Weights of a small transformer language model.
Size: 14 layers, width 512, 8 heads of 64 (4 for keys and values), MLP 1344 SwiGLU, vocabulary 32000, 56.8M parameters.
Training: a variant of SOAP for these matrices, 451M tokens, 3310 steps.
Each number is 128 + 32 x the weight over its row's rms, rounded and kept within 0 to 255. Layers, rows and columns count from 0. The size above them is the row's rms in percent of the matrix's.

# layer 6 MLP up, 1344x512, rms 0.135, rows 685-733, columns 256-319
size [ 98 100 102 109 101  99  89 102 101 103 105  93 103 106  96 103  99 102 104  98  98 113  99  99  96 121 102  98 100  94 106 107 100  92  94  95  94 107  99 111  87  93  87 106  96  96  96  99 108]
[[103 154 153 170 116 127 141 138 212 122 115 130 182 116 147 101 107 131 141 143 120  99 116 142 103 121 129 146 104 134 128 159 136 168 106 177 120 175 143 167 161 143  81 131 124 158 115 147 139 122 138 160 181 145 140 153 158 126 159 153 150  69 157  73]
 [118  99 203 104 102 170 127 129  83 139  95 132 117 102 131 153 125 139 123  73 101 108 132 133 167 101 150  97 158 139 150 110 133 120 148 178  98 126 179 129  99  95  99 134 127 130 115 162 173 167 102 193 133 124  61 150 118 141 132  99 100  45 107  91]
 [ 98 130 122 122 121 150 113 124  92  57  98 102 110 138  98 145 111  95 157 126 146  76 136 162 169 138 160 174  87 122 109 185 111 158  85 100 105 124 151 108 115  76 136  81 130 163 138 176 144 118 115 100 107  92 153 121 178 142 162 144  90 176 178 143]
 [138 174  88 102 112 150 139 147 165 108  89 111 143 152 123 162 114 106  81 112  54 141 109 118 182 182 140 171 110 163 142 170 153 154 203 157  52 147 153 118 154  77 120 155 129 105 101  93  96 127 162 113 112 126 124 165 108 163 130 181 124 102 173  81]
 [139 166 172 139 124 126  92 125 131 154 140 109 125 118 111 147 116 124 111 188 158 172  82 134 156 124 186 100 117 171  92 100 124 188 109 126 153 113 142 116 160 150  78 152 107 161 136  91 148 111 150 122 202 182  97 143 110 161 183 116 112 152  86 152]
 [154 168 151 137  83  78 106 116 133  71 129 168 145 108 124  99 111  93 134 130 133 101 114  75  96 107 159 105 128 115 195 182 129 131 164 152 134 116  63 141  97 153 117 155 169  97  88 143 131 141  92 123 166 140 102 142  93 139  65 140 103  94 157 127]
 [100 148 168 119  96 121 144  72 189 121 181 132 147 111 138  92 120 109 176 142  88  94  87  38 115 137 164 138 207 129 110 113 115  56 118  95 128 150 161 146 146 178 120 182 169 140  70 173 139 155  97 127 120 162 155 145 116  99 130  74 191 137 145 131]
 [105 154 110  88 159  56 111 100 182 112 182 140 147  64 184 121 167 159 152 112 189 148 165 113 158 178  89 132  94 101  72 129 208 118 144 131 122 146 153 125  90 113 115 167 140 132 103 142 167 111 132  93 121 100  90 115 124 156  83 143 150  73 106 111]
 [125 178 108 125  95 143  89 150 140 101 152 116 126 145 136 147 193 128 191  97 109 119 167 107 140 140 102 153 125 121  88 154 153 139 141 108 188 162 146  97 131 106 115 171 176 189 149 123 169 177 106 123 108 114 157 107 103 122 111 165 133  94 146 148]
 [ 92 106 114 149 107 113 136 179 114 123 184  80 138 107  95 116 184  65 125  80 132 140 131  90 154 183 139  94 189 148 135 139 136 123 159 106 132 152 151 131  91 100 141  59 164 126  95 147 101 177 130 142 134  94 112 202  97  97 180  83 100 125 117  97]
 [206 135 131 139 164  93 110 145  27 155 158 167 126  72  72 123 142 154 113 133 123 106 129 164 116 135 147 131 110 142 127 153 106  75  99 133  98 145 166  78  82 165 117 173 119 163 105 130 112  71 137 117 150 108  84 114 101 172 181  99 113 138 128  94]
 [128  78  97 110 150 123 161 141 134 130 109 151 121 164  75 122 120 121  83 131 155 106  86 145  99 161  70 155 143 145 151 133 161 148  95  99 161 115 126  60 152 108 164 173 129 206 174 172 139 179 129 173 119 149  76 123 137 142 129 139  70  74 140 138]
 [134 103  85  91 141 129  93 135 134 131  88 118  64 101 103 187 146 128 111  58 133 105 137  89 166 136 142 102 143 130 135 131 151  83 164  80 102  62 144 134 108 130 114 175 137 130 137  83 100 105 147 114 138 137 105 153 164 116 139 138  53  83 131  78]
 [113 143  89 121 168 157 138  91  77 115 150  86 139 150 149 104 106 111 157 141 107 152 149 122 132 141 146 128 113 134 121 166  97 158 143 146 100  92 135 191 142 106  85 121 158 152 125 120 130 163 118 121 134 128  85 165  67 158 163  77 105 120 168 183]
 [159 147  92 115 130 124 133 123  97  98 114  54  92 181  99 153 120 149 115 114 129 128 150 153 129 119 140 141 122  89 151 104 162 102 106 114 104 181 141 154 129 158 131 122 100 123 172 128 211 145 157 206 151 171 100 142 152  67  97 104 155 123 102 147]
 [136  97 103 210 117 125 131  99 105 120  62 107 140 161 111 134 149 108 115 134  82 113 108  90 149  67 144 129  85 195 129  83  88 110 121 213  68 137 136 159 171 151 190 130 135 132  90 187 116  97 129 184 149 123 191 149 130 136 180 114 155 102 108  90]
 [113 159 134  62 127 106 121 154  72 100 186 111  97 110  89 146 119 103  92  97 118 108 129  60  83  42 103  85 101 166 138 151 102 103 169 109 210 110 107 183  73 120 129 135 137 100  72 141 134 137 148 170 125 161 141 102 134 129 125 112 116 143 134  87]
 [161  98  93 205 161  97 123 147 122 119  94  96 122 103 153 158 123  92 156 111 117 149 106 164 143 106 137 130 132 161 105 143  68 159  85 142 108 104 132  59 114 141  86 111 156 110 142 212  55 130 111  74  80 126 109 128 122 177 146 136  97 117 151 110]
 [158 109 121 151 124 125 125 119  84 158 159 157 143 119 118 140 148  84 152 128 134  72 133 159 106  96 181  89 128 156  94 141 128  77  90 151 141 164 157 165 119 133 118 118 120 128 105  82  98 142 120 102 130  85 179 102 172 139  61 132 122 135  64 123]
 [152 152 147 109 176 143 126 159 123  94 113 117 110 145 100 119 159 134 136 111 208 152 115 186 149 186 119 172 174 108 163 154 123 123 173 106 147 142 103 154  93  36 127 122 119  90 107  84 135  88  93 173 125 119 157  89 167 174 185 137  99  77  61  97]
 [ 83 102 108 118  49 119  83 110 109 195  99 170 136 132 114 126 114 143 124 162  90 146 144 120 123 171 137 179  85 132 126  94 160 137 118 164 115  87 126 101 171 125 107 162 164 122 117  94  62 152 195  82 188 157 122 120 138 135 200 154 176 172 123  98]
 [139 111 108 119 137 117 125 175  87 143 105 130 115 106 125 205 114 178 185  98  76 103  99  99 132 150  97 112  93 175 121  85 108 149  74 188  66 109 137 135 132 133 126 183 131 135 115 100 142 226 121 142 124 127 115 160  93  68  68 174 122  80 138 179]
 [186 107 165  91 147 102 186 161 157 106  34  94 114 177 106 106  98 121 143 137 130  77 112  93 100 144 165 171  94 104 160 190 126 127 157 147 115 119 120 142 133  69 118  67 169 114  90  79 182 163 228  96 168  90 111  68 125 132 113 139 143 163 170 104]
 [123  99 115  89 172 106  96 121 175 143 100 132 116 142  81 112 116 129 163 150 162 154 115 178 103 124 120 107  88 130 100 104 151 126 118 182 114 141 133 139 130 143 133 135 171  95 172 151 230 170 113 128 125 115 134 132 119 119 111 135 154 129  93 166]
 [188 128 131 140 107 121 172 141 171 148  77 105  71 121 192 124 137 168 125 145 180 121  65  99  84  40 115  91 109 149  61  90 132  90 123 143 142 118 159  93 154 139  44 129 117 106 175 119 187 125 136 145 151 107  86 127 129 102 149 102  64 143 152 107]
 [122 123 149 124 172  94 156 119 138 122 158 178 153  85 141  98 133  95  91 149  63 210 177 138 175 154 170 118 121 141 100 146 117 117 130 103 122 171 133 151 200 143 147 137 156 207 118 171  78 186 116 104 154 105 112 149 129  88 182 139 105 127 150 146]
 [180 153 129 116 128  62 161 199  89 138 141  87 135 178 178 142 140  86 146 110 144 153 131 155 134 119 154 177  73 101 143 125 114 123 119  77  68 134 146 153 163 111  61 126 131  97 140 116 154 130 163 182 123 143  95 102 172 146 188 160 238 118  76 150]
 [ 94 114 127 129 137  81 114 141 174 125 184 183 102 130  96  92 157 129 140 142  44 141 153 129 123 169  69 163 179 111 156 193 164 177  94 107 200 128 122 142 103 141 162  98 118 181 112   3 151  78 111 113  86 148 116 177 119 142 157 144 114 128 145 135]
 [140 120 143 114 138 167 123 169 126 129 114 141 144 124 142 136 156 108 177 136 161 122 131 109 125 152 167  89 122  97 135 152 127 106 139 128  87 103  78 120 167 158 179 114 112 188  88  99 133 136 162  72 171 200 105  86  88 166 119 154  99 118  80 129]
 [ 78 131 135 147 166 151 131 160 104  85 189 100 143 160 109 184 150 133 105 106  87  65 147 122 117 188 133 130 165  85 105 159 146 113 126 136 102 145 108 128 105 117 104 152 112 128  90 175 135 155  72 151  92 125 151 146 176  92  76 100 149 127 136 144]
 [172 142 166 154 131 129 155 135 140 105 169  93 141 150 113  75  81 197 139 114  74 140 122  73 131 129 104 171 160 146 175 151 157 155 148 198 158 112 174 156 173 135 163 124 149 152 190 183 133 166 108 112 169 109 138 185 180 181 150 114 121 194 146 111]
 [ 68 134 144 116 123 159 143 160 137 149 138 128 167 115 174  81  62 122 125 166 162 123  46 152  35 104 149 127  47 165 106 142  74 166 171 189 148 140  92  80 121 111 160 126 139 157 163 114  92 137 116 105  66 138 132 116 158 118 133 168 111  92 109  83]
 [ 90  95 119 172 160 137 138 115 123 157 144 122  99 110 106 109  39 139 211  83 122 155 180 118 144 152 137 119  73  60 112 128  99 125 156 160 148 158 113 166  73 149 130 138 110 126 118 106  90 164 126 162  52 158 156 146 134 111 165 164 140  80 177  72]
 [142 111 111 129 119  79 121 147 198 142  80 127 155 154 124 116 128 118 125 124 102 116  80 138 154 182 143 121  99 148  84 122 126 124 155 157 190 154 115 138 137 133 145 140 129 171 123 125 103 127  59  85 129 155 202 117 188 116  89  96 139  49 125 146]
 [116 113 139 130 128  94 140 135 127 124 126 152 105 113 134  92  75  73  98 163 120 147  77 113 144 104 142 114 150  56 153 104 171 157 107 109 120 164  92 137 124 140  89 139 111 180 127 123  90  62 147  94 174 133 179  69 135 139 115 100  93  85 111 155]
 [ 72 116 171 152 115 138  74  88 115 114 112 136 126 135 145 101 135  99  92  91 143  62 122 121  91 123 171 147 144 120 138 145 117 150 150 113 134 173 146  86  76 130 130 180 168 180 106 117 151  78 147 180  79 163 150  86 178 139 161  70 150  97  85 122]
 [145  90  89 125 143  63 121 164 171 135 104 139 112 100 128  97 170  96 122 127  78  99 141 176 127 175 156 166  64 121  97  93 152 129 136 183 120 150 120 138 108 132 144 106 105 112 140 144 147  59 143 160 158 129 111 175 113 139 104 155 139 130 138 110]
 [157  77 139 120  85 153 133 137 160 138 147 110 157  52  96 110 158  93 120  81 102 176 118 146 134 158 125 104 188  66 129 112 160 102 173  86 164 110 167 141 131  75 115 106 147 113 144 155 133 158 115 145 109  43 115 113  80 119 115 167 108 170 136 173]
 [113 139 168 139  92 128 110 142 102 112 116  95 101  54  66 134 106 164 140 140 116 184  73  98 151 135 117 104 115  99 166  93 128 161  91 173 159 155 170 203  72 147 163  84 123 145 108 103 105 108 100 144 102  88 132 166 155 168 182 120 148 138 141 128]
 [111 129 117 113 173 106  98 117 140 139  95 164 100 115 150 110 131 126 114 167 139 132 148 111  90 172 128 163 110 100 145  84  85 174 160 105 149 129  93 151 126  75 151 156 150 186 176 114 217 161  96  90 141 136 121 138 108 109 151 189 152 154  80 125]
 [116  90 124 190 140 178 136 153 160 130 125 133 152 140  96 130 128 136 190 128 188 127  57 120 166 125 127 133 122 117 136 151  86  12 147  81 132 133 212  88  76  93 170  96 172 141 171 162 134 130 177 162 141  84 137 127 149  98 144 135 162  81 100 119]
 [170  98  88 144 144 159  81 125 146 140 173 118 120  84  85 189 180 137  95 114  94 124  82  91 172 117  84 110 101 174 107 106 174  73  97 125 177 146 127 139 108  78 202 111 166 153 142 194  69 105 133 110 119  96 113 167 167 144 120 211 142 124  87 127]
 [180 178 126 154 158 111 110 165  58 129 143 105 141  55 101 146  96  97 107 148 127 177 112 145 127 145 200 159 121  86 104 178 176 208 127 116  84 193 115  72 111 131 128  67  92 149 183 141 144 171 133 137 116 118 131 123 192 125 146  54 118 128 110 141]
 [ 93 103 102  63 179 151 136 114 161 130 137 163 160 154 165 117 118 145 111 156 153 160 113 117  41 145 157 104 125  80 121  93 130 146 156 115 106  84  97 113 124 109 142 124 137 105 131 180 106 112 138 120 120 141 117 147 135 178 167 154 149 132 120 133]
 [101 201 186 111 143  89  91 145 127 134 153  92 145 176 153 117  94 195 138  61 159 100 132 193  80 190 145 151  95 101 128  85  65 131 129 105 141 100 120 159 113 128  96 144 122 143 128 119 154 121 193 138 158 140 172 142 152 189  90 123 112 140  41 141]
 [110 120  81 148 122  99 150 142 118  88 100  76  88 191  93 170 145 137 108 145 112 134 175 112 159 117 141 106 160 141 127 118 128 133 108 131  81  93 117 143 125 176 122 156 133 127 125 127  94 140 142 142  76 154 119 125 118  99 140 135 185 111 133 111]
 [117  72 124 129  65 130  79  79 107 143 122 125 183 120 185 160 101 151 152 164 112  93  96 101 180 151 125 140  91  96 182 162  99 124 151 132 192  75 115  59  93 145  95 158 200 134 147 123 158 170 104 113 127 170 124 225 120 100 125 122 159 204 134  73]
 [137 154 123 127 123 121 161  90 123 131 189 114  59 112 133 152  99 152 122 140 129  97  98 123  94  90 104  90 113  98 121 136 129  90 117 105 122 160 127 161 136 127 156 129  95 101 114 109  72 167 150 143 154 139 112 132 142 122 121 165 131 160 132 130]
 [151 147 166 143  99 131 158 170 136 168  88 123 145  90 166  91  89 121 148 162 103 159  85 143 172 191 101  96 112  41 175 183 159 103 172 150 114 119 158 139 126 201 209 156  73 162 107 176 163 106 137  76 189 154  77 116 127 148 145 154 123 133 180  78]]